python train.py --num_attention_heads=3 --hidden_act="gelu" --norm="layernorm" --norm_place="pre" --rope_theta=10000.0 --parallel_block=false --init="normal" --init_std_down=0.00965 --max_grad_norm=2.0 --decay_fraction=1.0 --batch_tokens=8192 --train_tokens=88000000
Each number is 128 + 32 x the weight over its row's rms, rounded and kept within 0 to 255. Layers, rows and columns count from 0. Numbers have three digits each. The size before them is the row's rms in percent of the matrix's.

# k: layer 6 attention key, 96x96, rms 0.142, rows 40-76, columns 0-95
# q: layer 6 attention query, 96x96, rms 0.137, rows 41-77, columns 0-95
# v: layer 6 attention value, 96x96, rms 0.17, rows 32-63, columns 0-95
# o: layer 6 attention output (transposed), 96x96, rms 0.289, rows 32-63, columns 0-95
k40 096:172123156094114076116120141175142144181138125151069153114158124149153206086124166092108095133120118168125137147126145114111076194109123076131162207142068157134127154140134136076169111072125126093117099087117152157127169129089076156130160121099127166155150085144108176182099119086071137179
q41 115:113121130091105111138126145117130152127081139132111221144071093123092114148132085143113179097164166112137115124113059178145198143142103125129090062108138099121137068126144162142080183116199133131122159141134123141138135153129110127120107113149131099133050135131131092104117100161188236092
k41 105:108157146159159048063144171089140145103097134103155142145187125146135144129066155179119092123117096090160119138111131123127106118179122128088132175107181156145159144103142073129167119100090156135140166140149148145141083099163173132065132158131079062128197111148183158091128106105154056125
q42 113:120150145153108091097107109147076138129179021147122107091160157170109162122121127097144110144127139197113129084114154109162078137100144177101138213140107157122165195138147099139113125076125130121114129110158068134138098116137158139095085172123109168158135083135118134077187127037122125128
k42 101:166124145094103118064100177152148139128067103205093163147128157090146083134165140137100194163143087105090133159184115087180072163112114172152142113133072195132124110132105123130115130118167114097083106155138136159170188145123096089096103094129188148112106110095070125140100109119122151172
q43 092:113205146108171159185151115104110120188164108143132081108098140123177135096084128105171059163112080147141100085130181136130070125183155114098162127094122138154120130124139090099162114120083152113143119099089172099139093104105125158110143157079149105148128097088071164113140132208140065172
k43 101:092099106143143112149096095152120147141118128109115124156045129134162101119092178115097120163177107103115190131192178087179101145168119121092115154187140166135156125141066112165150119073084111155116125122036123181136102142082149100144162140092166120120137103113140176151082099130055131163
q44 103:136094126155115084111117134158152122127107078108128147164092107097144043163192104151097195103131114088151105089104153120156075146122126160135105143130201110119128111199144124122112061134159127121145234158162099124104143192097139090164128129186110118141133147133176086083129126095158152126
k44 115:145096160138170094145156116120113160145100107118130165163079075125154190118089124153123141139135101124153109136149146190159168131074135134146106178082126177124152096106123089099166129112147135129196175136154184125099051092178105123095180093152044136088119106121131119065152123168170130073
q45 080:182169145103138101152089103088114121104128138140129095130149159162122137111165181156111090142135089130141175112121165104066124137122145160131099172192106135107100097110107154146187098173081112152167134105158148133048151135164108144166111144117140211088128103131109135056211138055156099127
k45 174:119117058186159115095204138120157160111133142100120196153119087199113158097143102175119124098136098145120096124119120191072172103086120111176088111073181099068136138119183100156164154118129128116127164129123145119074113114168088145081141138171074132088170145147170111110150139118139146093
q46 107:085143162146161122127186147110100111064204126166169048189159160120139100151110155091143138108073120143106157079133085169144195148092113057096113168118155142108104094135115141183140194114129156117111132121125127147105146064154095165078134108142147133163105089121140119098099145130172133087
k46 099:091124091144109127126088067124095157062121081102177141109157165210197140117117103176101173165126147120131153145108101118074140086158132139124155109083149176079092144149176169119153078197154120095117152118161108079095135186149126142146110067148131180068110111135118107157150119127122146129
q47 105:133112169117109129121161106190156129165152148122143123069177165111064172122106159131072105106116051117122144116176113073129110110143166147076104137173150164062165123147104095026136146143082162202135131130123199108158134113167081131152159128125117157161136167131093116138157131111123132130
k47 098:068063168119092117127135098119189116116075118169086164135117153142100154141121190084153122078144155197054145120149070100090139148139119162164145101136096141117123172150119152123114119156056122160173138136131201155135088069097117131157079149121089161184124097100149151151125166116117137111
q48 099:126131120124141123118149151163136122111188173153118084148175098142120054142094107113164176132076154108176148131126135113172122155165128129145174124173086102163142169079080162086099092113056134107083127115153081111076141127087131124182161106119114088108138136138245151085166106133123118152
k48 092:143143165119110180136145111150124146128088121131167107156133115139132053068130088124152165097101103174151130176088197141110222106143141122108156138116107152131167141147098053062152095116140138165085208136113187139114123146118117096097130144110168092131126057157088104134132111080135142079
q49 090:139124124131142161104109145171109163137133128152132189097174086118222144131157124105128109058120147162160134089106179184142119104193159136137096113087069103152107153128143124139193122136111153103115133104073112129197081105165124180173095095087063136160128114130102103080149143089106119176
k49 091:092171144073131109133120140135161188121169099130117091085057104099134117095171113130162137184170129132092071115124175143073132193133078141121083122132155113103169081156104169157105113131154125145125079164092133107165105128174103134110100114151104126105096139142080146182147192150096125220
q50 104:071113178052123226132079125137138151142074232110100102099135140087126096116105135125152141113115136131093165132119142100121096085116171172165119200121117102129142109143104081169142134088147121133164163091127086132123075073086143162108161160093074107105161139140120114133126114145129147173
k50 091:148142101122087111126127052099126116153171089123180122073135117096132100097148146111156195124122124190149055196087103078137116096078144085173102135179111143093159100123100095143160052122192119101139127080103135131132142129097131139156142145166097153127191185128100119175162118097118130114
q51 091:143129155205141133069121180173105092167162166109116148111087116098101134146124102151106121171159099083116093192202161072111204180058139152119155144117151119109084096102129143129115139165176124112128134136142145130140112101125129103148111151156126140114100175072154108109186153060151069125
k51 094:213148164141075133115145141107135136120123084126102122085128079091120168138146070113162100149117133099146140096168106181085135177133183201110131155156056131162084165089171087153122175177078139153108173117165138144166075071097098101110123147140148130127078144095151088135096108119146132115
q52 100:144098112109183148099081133152125129105090168123077140163076188130114145119169109125094117121152104058162114123120189111080151114135121115107111147166135158081056144107073221129142070108133109137130167098145098183135112180132168163146151160111134113144148074155143104160170090091126168083
k52 090:164142083125122167116156164141114110101075153186170097114204101090148184117072156074157075174142117168085100164136118135080118104107139152155151089123113153139118114108136198138097127123183139105129094117099093134169104160142126122074164164119153142131055120087133136163079073163076136143
q53 097:150123098107144108068123120124110130113135094183123186094131146110034153144127184076097145082119118075136139185099152124144136179079101131150113145125132131118187157128132132139137092111147092101164081146132153159123144090157140107067146181104137117195148146207092147118114220112155153130
k53 096:149116101153117137080099168195136153182106149117133100125166052104119137114146157203120119075068097135202174093160148130102097117126121204107157106108177153046127084158119165163128148078164160110112141123162078088107104073100100139148098140132148138106139094143138141147107112104131122154
q54 112:096095167094105155136114109058133076158157153086148148075083035118135123095109085111071144155161099121219122160140146160159147119132118117149131067088112190151119167127137153121184160138159147128163141184180144172106140131134144119117137093156137107072089125091141155142108119125156159082
k54 097:135142126114040092114145090152158150152155129141092101165111159125121115152192081124094138162061100115092118127138115123145130086155108213177103186139133144155083153121138118066101113146202122131143180149134122207163149130133164152175162163149171103095076080098126120088138103143120142121
q55 093:095126076135129117120107135123106103140093154062132141079119123159100068106141133116163195112210101165152149151132158102110122137146140150143154135143141120112152121099165112129146168075128120122079104032153057160132172177130090096104128120105129142175175147150076085186116083104171136188
k55 095:135167089152144131102156147152150160164155141160101145147123092115092119133101114160149116110106122096164101175159090070109148163122140128135181192121101082156141083132039076095088160099111139123150158121158088124075126133131128152085183144114137194116224131200095123151119111101182108123
q56 095:171078119117070161134091081151131144127088130137156161112085077053192143159119135123216195119149153162138096114138072106100159129041111204123100142141083135125128147126079123102140088143145126121099138151142172119177144159168151123115148089123170162131120130094122174119147116129143082155
k56 091:109159127110109112228136167132075147112136156074121095093120140146075182176132126100120139127133040057127110145139124100116090174216130134137137109148156119157164142119108079142102138103113098104076142130104134168138139113124106112179114159099113060144153150162091101167124104137173195115
q57 098:131140120153146171093136116137154121087102105128122094150133127139104100190061056181131126081216141164183216125112117081120114092168167111123118073097147127107157107113135133108125123183102141150112122120180086172071060113106081137137140107126116091157112158105167154127105123106174116167
k57 092:160162141088124091166133083147110125155077051155127169127106105127147105138123176175144087083125165143127103114082127136118124111129176152129051115184169143106129134119157064098130068159139140122197138117113089134134157220125095133123101108104160155103134157107053135117078148134169184131
q58 093:068158128109145082150220106109135085101102104146134152104112045166142109081108099090164092121128121147150138120115128126103151101048146174172135152129187110160114111135089116188127149148109118188131089127140088159100219167124103128110120098100152157125092077135161115183138166118141135112
k58 093:095158171112109147096146154130105094098081103117182126128102150129135043157132168125169122111171120105146129092141103125159092114162103136143193069112161118155073161119134118109104108158166139125112219197146060137190148144126148105168118066081120158110135151084133179121160124156109110178
q59 100:144145107059103136148144159166153121175066156081118096106115155113121133086124093152196135097065076090126168159079121122102115175144147137049126132127173145157125099178167195126122147191076135149131187178148148117133127153109138104101099114102131105161173140155087099082169136165144143121
k59 090:111085129074176144099115099120099161086124140155172148170117150136122121172068113119133138143118102150131125100119137101149142147039152154191116095153087152121118120203110152125150116200155129189140126146078112170096167106125066136111131120152131089167188157103208132110097062088116119127
q60 099:143127161122101107107118157175138160143110133179132125102143085131098164139137033139136137136150150078114109102182157137157133077091171109145157075137190153128103045154140117087113098164146101110114103129115160131127104166144077088168122095159237127079140050117109110143153110104127141117
k60 096:136143095102093135154159164139147133145119105070111118153062161102098145158115171090114137115059146132122182098054094063157171124111088123190166089113099145147185190136166127137150095104072174134109184143130117134133114141127113111044158103160095138156089122120165120142135115133194092130
q61 104:137104070119118075148150097156119151107122140194112103149123131147136090084114234128116147144128132182144064153090166069158146149069129086103114148130124098098193091185165142112154120161183138161161140130150123148132101104068150155104100093090126113125069101137102077172156168132135142134
k61 097:087103070161196153120153110096175123151141152079159104130102108108103132174116155154105149104164122095157173093116178122094144089151102158107176118157078153158099067076145141097129119140088155136157144128091137197141089124129150091173167138099110099079177078129104158108074124174127145199
q62 100:085115114160097077156149145101194151160116143141147134124089119090163067136149114168119122115126077063117124149135131141102141126161098152088154090141090123105083113135142151137098118122104093132189143078121115142197158140098085081165097098103161123101069109132088237113090185133165155166
k62 095:090082130108172114172128119077115113101154135128088083164128179100171120122104106129149163110128132078160150148141084172195145148160173182181190084095146095168120148192110120108091154131131146150137136103096116117091107162083102161141098129182142096107055161120106109055132094132171170139
q63 100:127206088149125139162082155096140134148103108155078119121093147124158134142140103151149155121147090161184088142193173109100129154121171094122128077149155098146165145107207169109148118170118109082164085119162166035145130061038125149147139087114133166108138089114125117103133124100142119141
k63 092:145113132097109199145153157167139129133120121114127132118073140080099091133180126156103075167118074099125151095078114119116184163081149130131155136117115173145131059112114052104084166081087067195133155117147113137123158150175091175076146101152111111130102178147137143089080157123118182147
v32 086:156089150182165085084129140148161109136129110130170089085088104140128159158134106148118156173206172154163112121098152142143117120083115137117141111144111146094095109157141094150101133049111172116060145135170116128156133135115118111088113127145139136056128087044187201047105124137135101132
o32 083:117125131152144154132159149192174057160089137152082190104088121092162103152141161182173115164108096122133100130125046100092084173130148139165088094140126152128088139141127123110141086087152182124129159113085128167097103197167149116092134054078122112099143197097119125156136142138125103127
v33 081:106157136169129104115139127109126161182167127120172116147158100052142178139127124099082087117104128128133180113180102164159086114115082131127203078122100147126149109059152154135136125095115137056150135073127089115117114092138164124174194086117123129165138096142188113170161073104122149060
o33 073:160095175111091182158101119177129163178120157177125114145106099139104167210117175085124131122157104120058109125102151077178133138095151137128112166180123137134094102150088085155098110109136107131067098071089107120122157074146183160144134116172161152110117056142169068120131126112157148109
v34 079:140127137092112153099138130101103108139115090085138148159101139157082144071159126147134220104127125076095132141147067082178117133134094101139116106160089096196118172122133108071108131150116110134119135117178139180098113180162080150107175107101171157159108131098075158060184156139187139168
o34 080:115137079075195143118107170125124110143132159109175088142143152208133133105104145144113088092141068133080158138107164119177109141159165119134066110125170104125120081146087130039147143120100131071129163138192123118059148179117141118106172114091152131114169191124113134141123159133074130170
v35 086:095087169225107109075179131110110212091130085108126112119121153155079118117089152135141108113158232099106122127122137078150092145112100169191120144161122114122137046139127148098127122160070179119145140116155089112160142107129097132136097116160162138121071173089146153135128139114132132157
o35 080:172117153136165177171079174108146112122109143142047177148068106140129121136125147143077134156104109131110139120124117105170100129126178149071126067137100191126091127167115114066133087163088173142114169157124116167139159172087115163094149082108098070134121174112121100218134126103103162130
v36 087:122140080163146119111105095167145138114094126134168114132227160114137182068137165142095073154158125149117128178192110125068103116149089128113155119090142151113147135130118163180112148091098163096124138065079196123149147146151152175131099139095131071127129126157143098124181182107122053104
o36 092:181157091116113089132126122140085116137138158176141131111119113128129104146100070141169161134143150173108140142094092157127145099123188178112133078141113127106142202096183142150174187105124120157078101148112140107149099119113120140050105083143172131153048022121153084122121135137153181114
v37 099:134148144108201138171115119113136142127140068125081116146113130143120132168185135107140145111135098163081162074137141109114154157128154141140081078115172095113124092109156176152147116141091127159179113162129210073171104128116122117103095163085131075161154104097081114132025184151126189127
o37 099:057110099123175111200132095093154164144191161139104091136158117128161177108184125111091148141109164129183150104151131129085155116114136100126100097114100102146085122092130132109102147196207093066164172114077134137176113096140123151134164109099093138089154107179085161121076144167109116105
v38 084:159118173134125137155049149142129163150100075130166161152111122185093087166156145100128061096119060181116157152141139127117119072124175178201150117113100145118155106168176175147122098091118156122132084185120132127112123151111135147040105121113134109196124086167152148116122090145163123139
o38 082:103131136122110176219160143149113128094092095135087097152114098111126109133162168171122154125039167160134136117093090119116177130077090154099168103187190129138089141101157152131152154142176127104141087119123129122092148153134159176132128074069123184129117103128050099080133156139157079145
v39 093:172122081133133139098114134096154136143101142186126084086089133096137102118135156116093112120140055102158176111117128114138181143097084127127116150129162139134187201084153158101102139114122113113137180232091146109073157137079132135185122154098120134114137180118094151101102064111212123126
o39 088:075152132138151186123112149143089117112155120131199050147159161137149161143098123178187162085051106102135111130127143167082108164112098121094093131055121146109174163133072108201134150111171160112163102126123132141134158092133153030144143117157128127096137142116113114149085147113150102094
v40 090:137112084112138065206101115056103129175214122174194113086162112184081059103104098092132127126155170136152143113116138122110125116143170119138147193160134139136157125135105104110160101121175089146185178109083131121055111133141100126128146128111142169094110139139152097144137097091084135133
o40 080:193078084160147089116163114119129125061107078143151148132096098055128130157113152145091089101096123153207130137116192109108125150141131178101106177158127192148129121131097106181126120111083130103113066139154139118121115110088157134163118151095165188159175125143077122114199171084116132114
v41 083:213092125111128163137131094135128098131141107154109184108150093124162162115163088078130076113132100163141178154176137118135090161050117118141085122153105171135106082102096156142188206159113109138172092066118125161116126161157117084167122172150121122120100033096171117136140132113130106133
o41 082:107116111146167149096145136204177149052097152091141120143109103147142079077176157112156147052124124163129122203052126146176134098122170124143152101123166147146131133093139090130108129158133132155095147049098155158157155113169101129120139107127125114118117054126088112116221123118107118143
v42 083:124138193202153132128173094081189078083134160114126122133189142114111140087099159144126135194148114052130103159098106053149079120104134166165141138084144164174157124113077121116134095133121160103120130072056147139077102157121135154169116128142101132095159164148157153138125137158180101137
o42 079:185133101080111119126045122091113143120125125126165148148100111162161142148048134158155100117143167125111128137126135136133165118130116153157164154154107184090172153117123141182098104083121151109107111087135101180118114187136121088043203139201127080144059111097141084156121121149100167113
v43 093:161108146114139116090122139114172198127095101151123179147118116139114185142134084132125158103149192167111122094111119137176117117143162103128071101132158083088133115093175210091106128160100142108155106160173161140109096150152140121141134119131216062132102065094178169109102078086097140171
o43 094:106137113054139164158100141109163143193061210114091117165039154106133124151154136121115177121083075123113145128153089149119139142111137065089085095092131115143108146134146147112105099158122131123114169156099082130157134145107159192171110113109137118100197137104143100139157201166092152150
v44 090:114135090142082102130116127155118086067105198104104179115101087134180118098197195118162164141130123056116113142158115138122139135063074131134148140125118130160153120118150104118178093113103164096119108118147093179111147148065152118117192172116166134118127180198125126085075151134109079158
o44 085:116177151155160105072071083057097101169162108102078136142155154155133093122082151155148125116166087169100117131102133150185121111166079120144150225123087117186133099150150142136170161107118190145132170134121109140168094150119155086114086115139066123116105119156118122143090055130131107163
v45 088:133150160107121161094145169211139137149134137164172122125124112124133098141095126163100112160122163105157093072146072119150121097137047166164135150104162128087108101108125110160116090122172082171190198083099126174122175086114070089139134113157156099137212125161110089132100146162090126128
o45 084:167114100123098137096129071159128074195125108150137159090026126131136113171140115133059065131170149114145148155159095099136134127128160173132125153106137118172121079151187088103129165108142082136164112164194143132145128090100102208174098149154103110082127088112156127151120165116126142080
v46 091:164062110118073126111079136079134123151169119154065128134119147160135059157062089174133136104181139080169122109132163093133106129175119137149131083103121097159141138168109104114150183116115157107065081171157098164139153197154126102122157069164144181162173121127147079158125128115128138163
o46 086:060115105098093156187124132146139083149052202122089142141137190111134118093135163137153103118081106120142174138111157079199135134131096141145150169155078102091152166126110136134122099129049117124202136111168130051114077141093119102140125120153110095139151194144159135159099162131122134125
v47 092:143138188131145111108189114192124097152180092079133136143160095155104154117127099108147144180167123156109133131157109136072095197129145195113119124119084172128084152092115147144124105168124146118132063087106133109115148048098152122140132110175118126101198158101151095126158125065044119138
o47 098:161106123121116078109224123222143125181114083123117150064130109108107110089125124143104129160134173193164113115099100116169172116096154137138153093101092135098123131133101133112089108167148149137088195132130120171111097119160153137056157093186129130120120092090146114165181091115072140157
v48 091:106045168147134124138099125141122078122118125064121129172091069155089093135144139114080116175129156131187128147104175145110220161137100117086139115109167117195071144099112167136123124115102141037125138113152164126096123123136128110162149150137108079111117166159172189105183140145165131143
o48 080:125080164110155151098123116098152151129168129133179106151147151221145119139156062131151124147124193144119128078148135116102072109144114120125147159121077108076166152135133142183176084089086157117091124144114072109130033141142174145176158095081134118103133111126104127146152127143038152152
v49 091:088186108096136088189143143093139090141139185094096111159096103130080117116134077106144122143048111115178142157146128047161130167139127124109116153171167162167124121127168101153098184154085140181118200104127109102153153164075157141127131111081086107075169126174146129137142091144153095144
o49 087:182108119165150089084096065071119131134177120109155125188165138159105193093136171100089082111116184101085115198120163144159087095141087117135070141145111095177136098110103128138129172093125102153126176134089157126074136172127173086065136159126126145108148130170139134131131085114163171113
v50 084:112115094153088174151104123106169145118115151110057106126126122156117127111129181097193175106127153081100129117167181164153091133114121117109139124137087071123160098136163178102091147057141111198104109086100108089116122070093069133122129094100138151161157087102187180115145122126107140210
o50 080:143148120161149136133089151110147167101088107145160160130149115146123056165104203138121164062088153154140170076128109142137070207139119121097085103160077118198133057109125079062100143191099153154136149131139169104134118127117131117104111106156134146118137180144128109080108127184116080142
v51 093:153147174170165096093153153149134105127098172132154093148151136115152068190103168143117171153111131059117165172198076130141123155152121069155076082141100153144087119075107099084169103094144104133111158134101126138135136082100062116120149106142136174128160189120129145082119104120177069092
o51 091:174113104152136167128092117175086132134150078127161117102162160176123148156120135131174078167144134122099170128119138151178082104178184098144091161153149162100135050142112166123153064127129130104151158083174135118102113107145146054093145077176125113105107119067166108160073166107122092077
v52 101:159138165182176159159154095151130119119095112090141127091147152157127099069100192095209112148140110154133105177100167138100111116051123104142183117136149069071072119133106114123114074190110111113140122106186147146142142132082139161144093125111168178090205156115140108128145158113123124088
o52 095:105137126083139049113131107116110203097115068099120137057160086160112130128115136135142084168154114149159157102113086156164142129141093152107132080109123170121145153178155126123171094105181151142098097165154156155139161174140094120104126081131127106141045139115097183170191172059121145132
v53 081:155099187110118150133137147130154123115128096052122117205192092115146211091120111119127140132141130074119123053128141148157200178149145140110129120073153101118104134149138092089146130146137139144219109095163097062102134087191116137137111110084123121138132151128106121114081182103120083127
o53 078:136113084115195068158135117128173125135144106153155105117125147174170165141111075111108099123151161130126188101143124136158142118191114114119149095071126125060141148070106124084130141122106105088106110194089156086154104098156110242133127103168121175164174147092125132111099090136079157117
v54 091:156149070134135116084138093112142116098175122089075107093111112119168157111115128097087116146147066141157115204113137162159128094109128166062113085147164104114159059141085113147162089190090085119213128123108113143127175096156127130111116189120122070163147168138142152071111115140110099166
o54 082:115182086197187110112104158174158141117132133112130123091130096136113125175098081102122118134123151176170120114090145162129164110166135138100105120073101123106097100125122118197177149108175099154137111057082091179143126073131138162122112167062052113179121088133121132148173096187112138152
v55 073:118106087179094111134077161163129086155137163164128144084106104197140147152140144191145117125128182129137142098110149150096140138150116096124041134145054104149111091061150134117087130141178183127117175123089084118142142147197170166172121135106148134104078072101147138141141102188119148160
o55 072:148164175182108164066136130146124093079103149078065096129095122085162117156098127144157166102133128087112151117192076132087021130115130136129159184136093167155170116145198094154145112145123135108122152095131148077132102139075143139167168171103161130134184123107119129123140088134143080132
v56 096:119093142121060114091164162120175165089122098127116141108162114171078069158154096152085130090137156152110113148158109103131089158209124159131159114164081121116195168117163203099141169136144120126078132148171067142152108140164068081146108079103103106081096120101136144148103099170152139136
o56 092:167059115147143187188093146120129037142085147025117142150134109152156118104147149147157162135113082116096152094131119106093133119096172137093138100121146087102134132118080117104129080115086115138165156134134155140115177110146149141131166152156182173113164195181126085086130185140112114091
v57 090:103089093114179101156093112193179128150111184129153149171116186069150136171088114185138143098189116133138067147168115164117139120084097156138078108104137167058166111173147145107102079136188144113075135121142106117173150108110120141121123065078161168162105110104115114157135157127104099116
o57 092:083154172187086137166164135148106144105060129147087138128104155122152107097159112097138136144197138066094170128127115189079128144088118132158124119088131088169130105159220156127117138126135122124188081091134089086168150109081091201124088126177126129133110130079164115093109151087133151140
v58 094:075124172088173118117106096091151170133084124102172099184156146122179118099098175103069176117162123148107106090070149107117131144196100070104128143084080139115103117189142109142162150110123124139161127081166119114145133162112209207143100145129078106110141079154123145107121137114174153145
o58 091:125127102054122091129104114053107137170180183144173136107105126125136215169107085132068154183127165097154112116102110090081151143190113101130133136135163160143116171079155117118110152091100124139105103082114121047154127180110173179136134099135116104141114138154143109128142077162139180151
v59 092:164125129109160114073124079106158147155119060110124116148171133139129139129129106126128137086117104134180116128098178184184144103147090110124123077076120160098050147086168086108185112207100200118146162166089141088135086110184096140144125161070168115134129106139126181146109136163160150138
o59 091:113130130091126122165102159129167173111114172098119105134143168115206169162116064110127132167062083082091123115144152117120128130162138089156146107081124117141170187144127132129137135140150084074119074095095119088149143059169144196123200111093110155144143117062095126177154144174083125125
v60 099:130189062106118098140153162131125092173132113130074116209114100135133107117219070118128088071129152151167145084132141120138137074167098130088148183159094122119131143133114155162130148137118144092088106111083157158166146149124118077139113206154096107171097102130115122140125034111127146137
o60 088:115136134110105095070151105138131093101136200110097130143151136151117086047146196121172158102116189137096136153140168137111127141124156116139117150137132108154085146084136132147177149176133159165102087130087105148062115044149172133131128194096103158101165131172114093107153096179124055103
v61 086:124120134099110139123180087155176120125088112095160124119128108125085106123131140141141162109171212093170167176118121102131153038095158121141165086112155126174104082088115098142088135110112114200109125110138119231088115137102136114154123083188110149120131173117160148100154144082072155102
o61 086:128100107094103118112130129124138153074194125138133144109068102120132060154113172098123060156163073110164130083120138112186095144115142140142154129095153147095152130175165173092135077068077168137148165178148145187039137166174156150111115130091074106114120136180139120135133136120127166162
v62 082:169143144108162079174027083100121154107127162105107101167121113082107105161148164113136138141180085136146100189150091114138135175127109156076106170127148112098100160092155147062147091066118130116140108168126096137105192116157105133111182133132133118131122156147062159088186104169155160107
o62 080:144132156093148173152191136145055089142127113118238066121162214154128160075129140084155154106088121134101130082105151146105139095189069092134099150102133113163107115109131137180140126146161145142126110071095079096141109129115162123151110113113101123101106155096120181170129154170105124143
v63 090:120117160156138179151138151130123101077111127119202216129163092171104150131115121197129167124081087151155175115082118135118105164121059166115173093122130128141112133171066090145105136103145126163068108069110199110179132133064127107092117136148144151132123139087091118177131129097107161112
o63 089:077109134150077082150112105113181166153144083115128123130083093149160126101178093150143156154184158172116096141157125132132126121176146203189137073144100091140055135128128124093066177126133167098152123194186155129080101115133078085097107094159160149097114160115104112088113128131162104149
q64 084:095174174117176114073160127186077186143149104121163113120059121111145150117149139127170082136155117136196070125160129127059077082140152140126125169144126131100072145176095102112155091103117147120110073121080099158140139128110149144129096156121126075139131084106139048164182163130146105162
k64 077:101189159141079099096154188113157061166201133123093152157128139152109164090158141142104116119100147097161098082113139147182108121122132139156172097113151172124173112131095102116065147159136177107118088080087162101128059217143146138105133161099096119086119102147179116108130086121144160105
q65 084:131120081109083145164153089177170066143116114136086169101160102130075106127140172147123137106101155089110173108159092158116080181083137173124117117179133156178138120148115117094185130188120161092162111164204137139102166130137108148200158096064131112077132127119113159099065150102127107125
k65 100:085130109168121136040112101127121140116159144147117085159129123094163136148105091094111163114230080141184184178126125125121160107149085120115132148120136110123111127079108129159161135098167108080137145153139064112155121116126160083147091127147124101147170154024158160126141108150113043126
q66 116:126194135077110119073094153111148073155092191163083191157154147118180160068114092086133161138130105112131117112129109120123143135106092118096124154024139079134151197109138156129141086119151107138177114174152188099136165140125131150083153066122137106171167120175122132128117154126164125113
k66 121:094120108188097141169160127152110080141135129121120128146179089135120143109126131140088113124170132164034173176126187100069164152189061136149149125130157136097127205109113189136159171098128104131136128080115089174099117115101100145132122119109120121069124150100128109210167122125086085119
q67 117:095090153144156168125042098128124137160189124118130115085109167128123145102127099140183133146166118112055130190128086121121096171090119151106141137109168125156088117135128119097153068119180160104154110133180090123113155171154121086127140102124168059206172081130119141164072146192127125111
k67 084:117146094156130066135137073166067100177116129104092114117119142103126158106124116121111116109113142174104109113140095115119176133185124099087142170208175157111101124153126075108146117111056192162151089121176142164085137140106076084055149122131113154175128130181138111174154133100200135122
q68 122:120201096109099064145168182170079129100165169171136146184169144121143077152141159130097124128078123120124156100111123109165175134111121096130122135159081137105155152159117084148121163125084070139080136120082167103157145138093087114102095174133069147121073227135142133114134155095168127115
k68 100:147119115098125104143084126143144168195221081094132124079144151135110071157129108114144119120103162128136099141130106132110095079128178115149108096143150166148058101106148127113078084205086109135161152183085108173197100137093137127149111077153104179170166112132138152167108135119163158166
q69 105:104153125107080093095093128110066127079092150155162179137146141151149157044089125133119153119134153117128076112141099136127114090153081099105163081069155085121137213165126146141105139129130157134090171150141158088147095117106170145068126173160144134165053108151180116138151147163182174138
k69 122:098127131098124149125116100101140145093156105143112067185173144110193096073119108061167111123167146174158154141121136106107127147119114104098150163102105139173153168131111139083074180086108163075068149154123094132160134152097175122191126132066122106191056124116098146167128101174135138170
q70 116:154131112175169137105130160185118151053109127103166153069073090140107182151171092183136115169097187098104162142114063159082131108087134140159148088111133153107070101145150120080090172169154127130153163110154116134109094116157127106086079116147190176129115147125164124116173129105144118073
k70 117:087145166119172098119195147144093129087099094076180146142168109131148106089177126130172096116145094152134112135127071127128156121133150115121129154178229105175117094105120122153062138174056138112088112100115180129112117128157099087079144144124166158112113107095110174206111115127173128151
q71 098:138139150134127087115175126120179162072120142137145105158096143136123139178087105118097146098120128180058148113139148107142139188176123177139203125112117184163152135074088107135089107094054151127084092140093129153109111137181155102146107127157128120116111197126128105133073054101133152200
k71 093:187122121128171135123188118122080176090116093091161163132073101124190117168082115088161166113090114089172118146150141168178134155133076168185133103123111175101121193131157140196118092115160134152129164142165089089090141132118145064100106087116131086121097151108172100136104092089121124089
q72 075:135150113130146174148141107156051109194102111083089118113085146119132070083152126114090147154171150106160118130114135116151150157145090182084111174111170133170130119134151124134140104190108096119148116136123083136148148191091174124072064104147088100109184114170144069161105192140172123079
k72 103:112140129091090177186104091132170126108166141117110138099163153115103158094163141161132093113115135127025145076096148107081088176140161159115150145158151079120124183121149122102140120107114162165093174127127199065106086099123096194114167139145173158132100115145148173156075106100130137079
q73 089:152086138155111078172145114124100119109155148087242073071149096131080174171129106154154107091085166152081151139117162143100135139113114098186133104146114158108124071112131132128062192168138129139119138153108144156117129142123106073144161142156118169108073151124147165145124051126093164106
k73 082:113157110137132096089084146132133145146107086126138148058126139147117215134114156135107104103084135075093144120125103141171092207102167177081178165149150146101187080156155102069107107131134138097117115164124148079066139122192107118126148096115123118138131105170123140127125164122211167184
q74 106:218145118131160093105124200202127144130143070127113120137112168159097167198124131178120063117068154196162125102160111083150084098124121131116134123113177162124126110109115126091120129174062112080091098159125115158177129143140131134133100125147086131150148090124124104106157135089122069178
k74 096:126078151117174147113151099134143160144096096142093150049153169132131163149120176153103136136160045181138123173157156164145098147141120121108135114144096147140143055121130129098121073131172121158108126143081149088136140013115146119115141143114100152139194147157064126138174089185148098110
q75 111:135120112102133084114133164166147088116155182070100129129168131118082114160169118148105169101108147101104179140113064141137114116133107115102093157178161114129109157106128127135077183193091069153082157115149147100110149122164161143144106169197104122082123200181164148065094059151129133128
k75 144:191121119188141098130122173163083100139152154149122164073104157115067138147051129180118136128110179136125052089108160128148119167119121179179120132128102159086156114151157116144160104166131117144175110113101107115116117092131063171087103152218139154134105097142158087125156111122090068120
q76 103:118123169127176151124086104188077150119212064153152150113098145112094158123089121101139131122119176170130112135105156119200131118118141155117121112144112103143127107089137156123146112118113157074119089111186073109190103158081116131040093110125174162191120117146095161184085170104111115101
k76 138:074125109086120181155097115082112149109152099134094112104103134110130101132164142069088170134117137077107136157096102107150116136143107134088147144141088128161082129148078134130064126101150134119101158144144111121179152195132174115129112072088139090135113184170084202147086116161199221130
q77 113:154133137111137216087090128182114141110145131114097113039121124108175129101108138114139149144143134168081130109171112127144073128101151088084153049103157098110104133145156144130181100126158146110133096126118109161176133174121113180104118056133192099198133100088127142184099176100127133166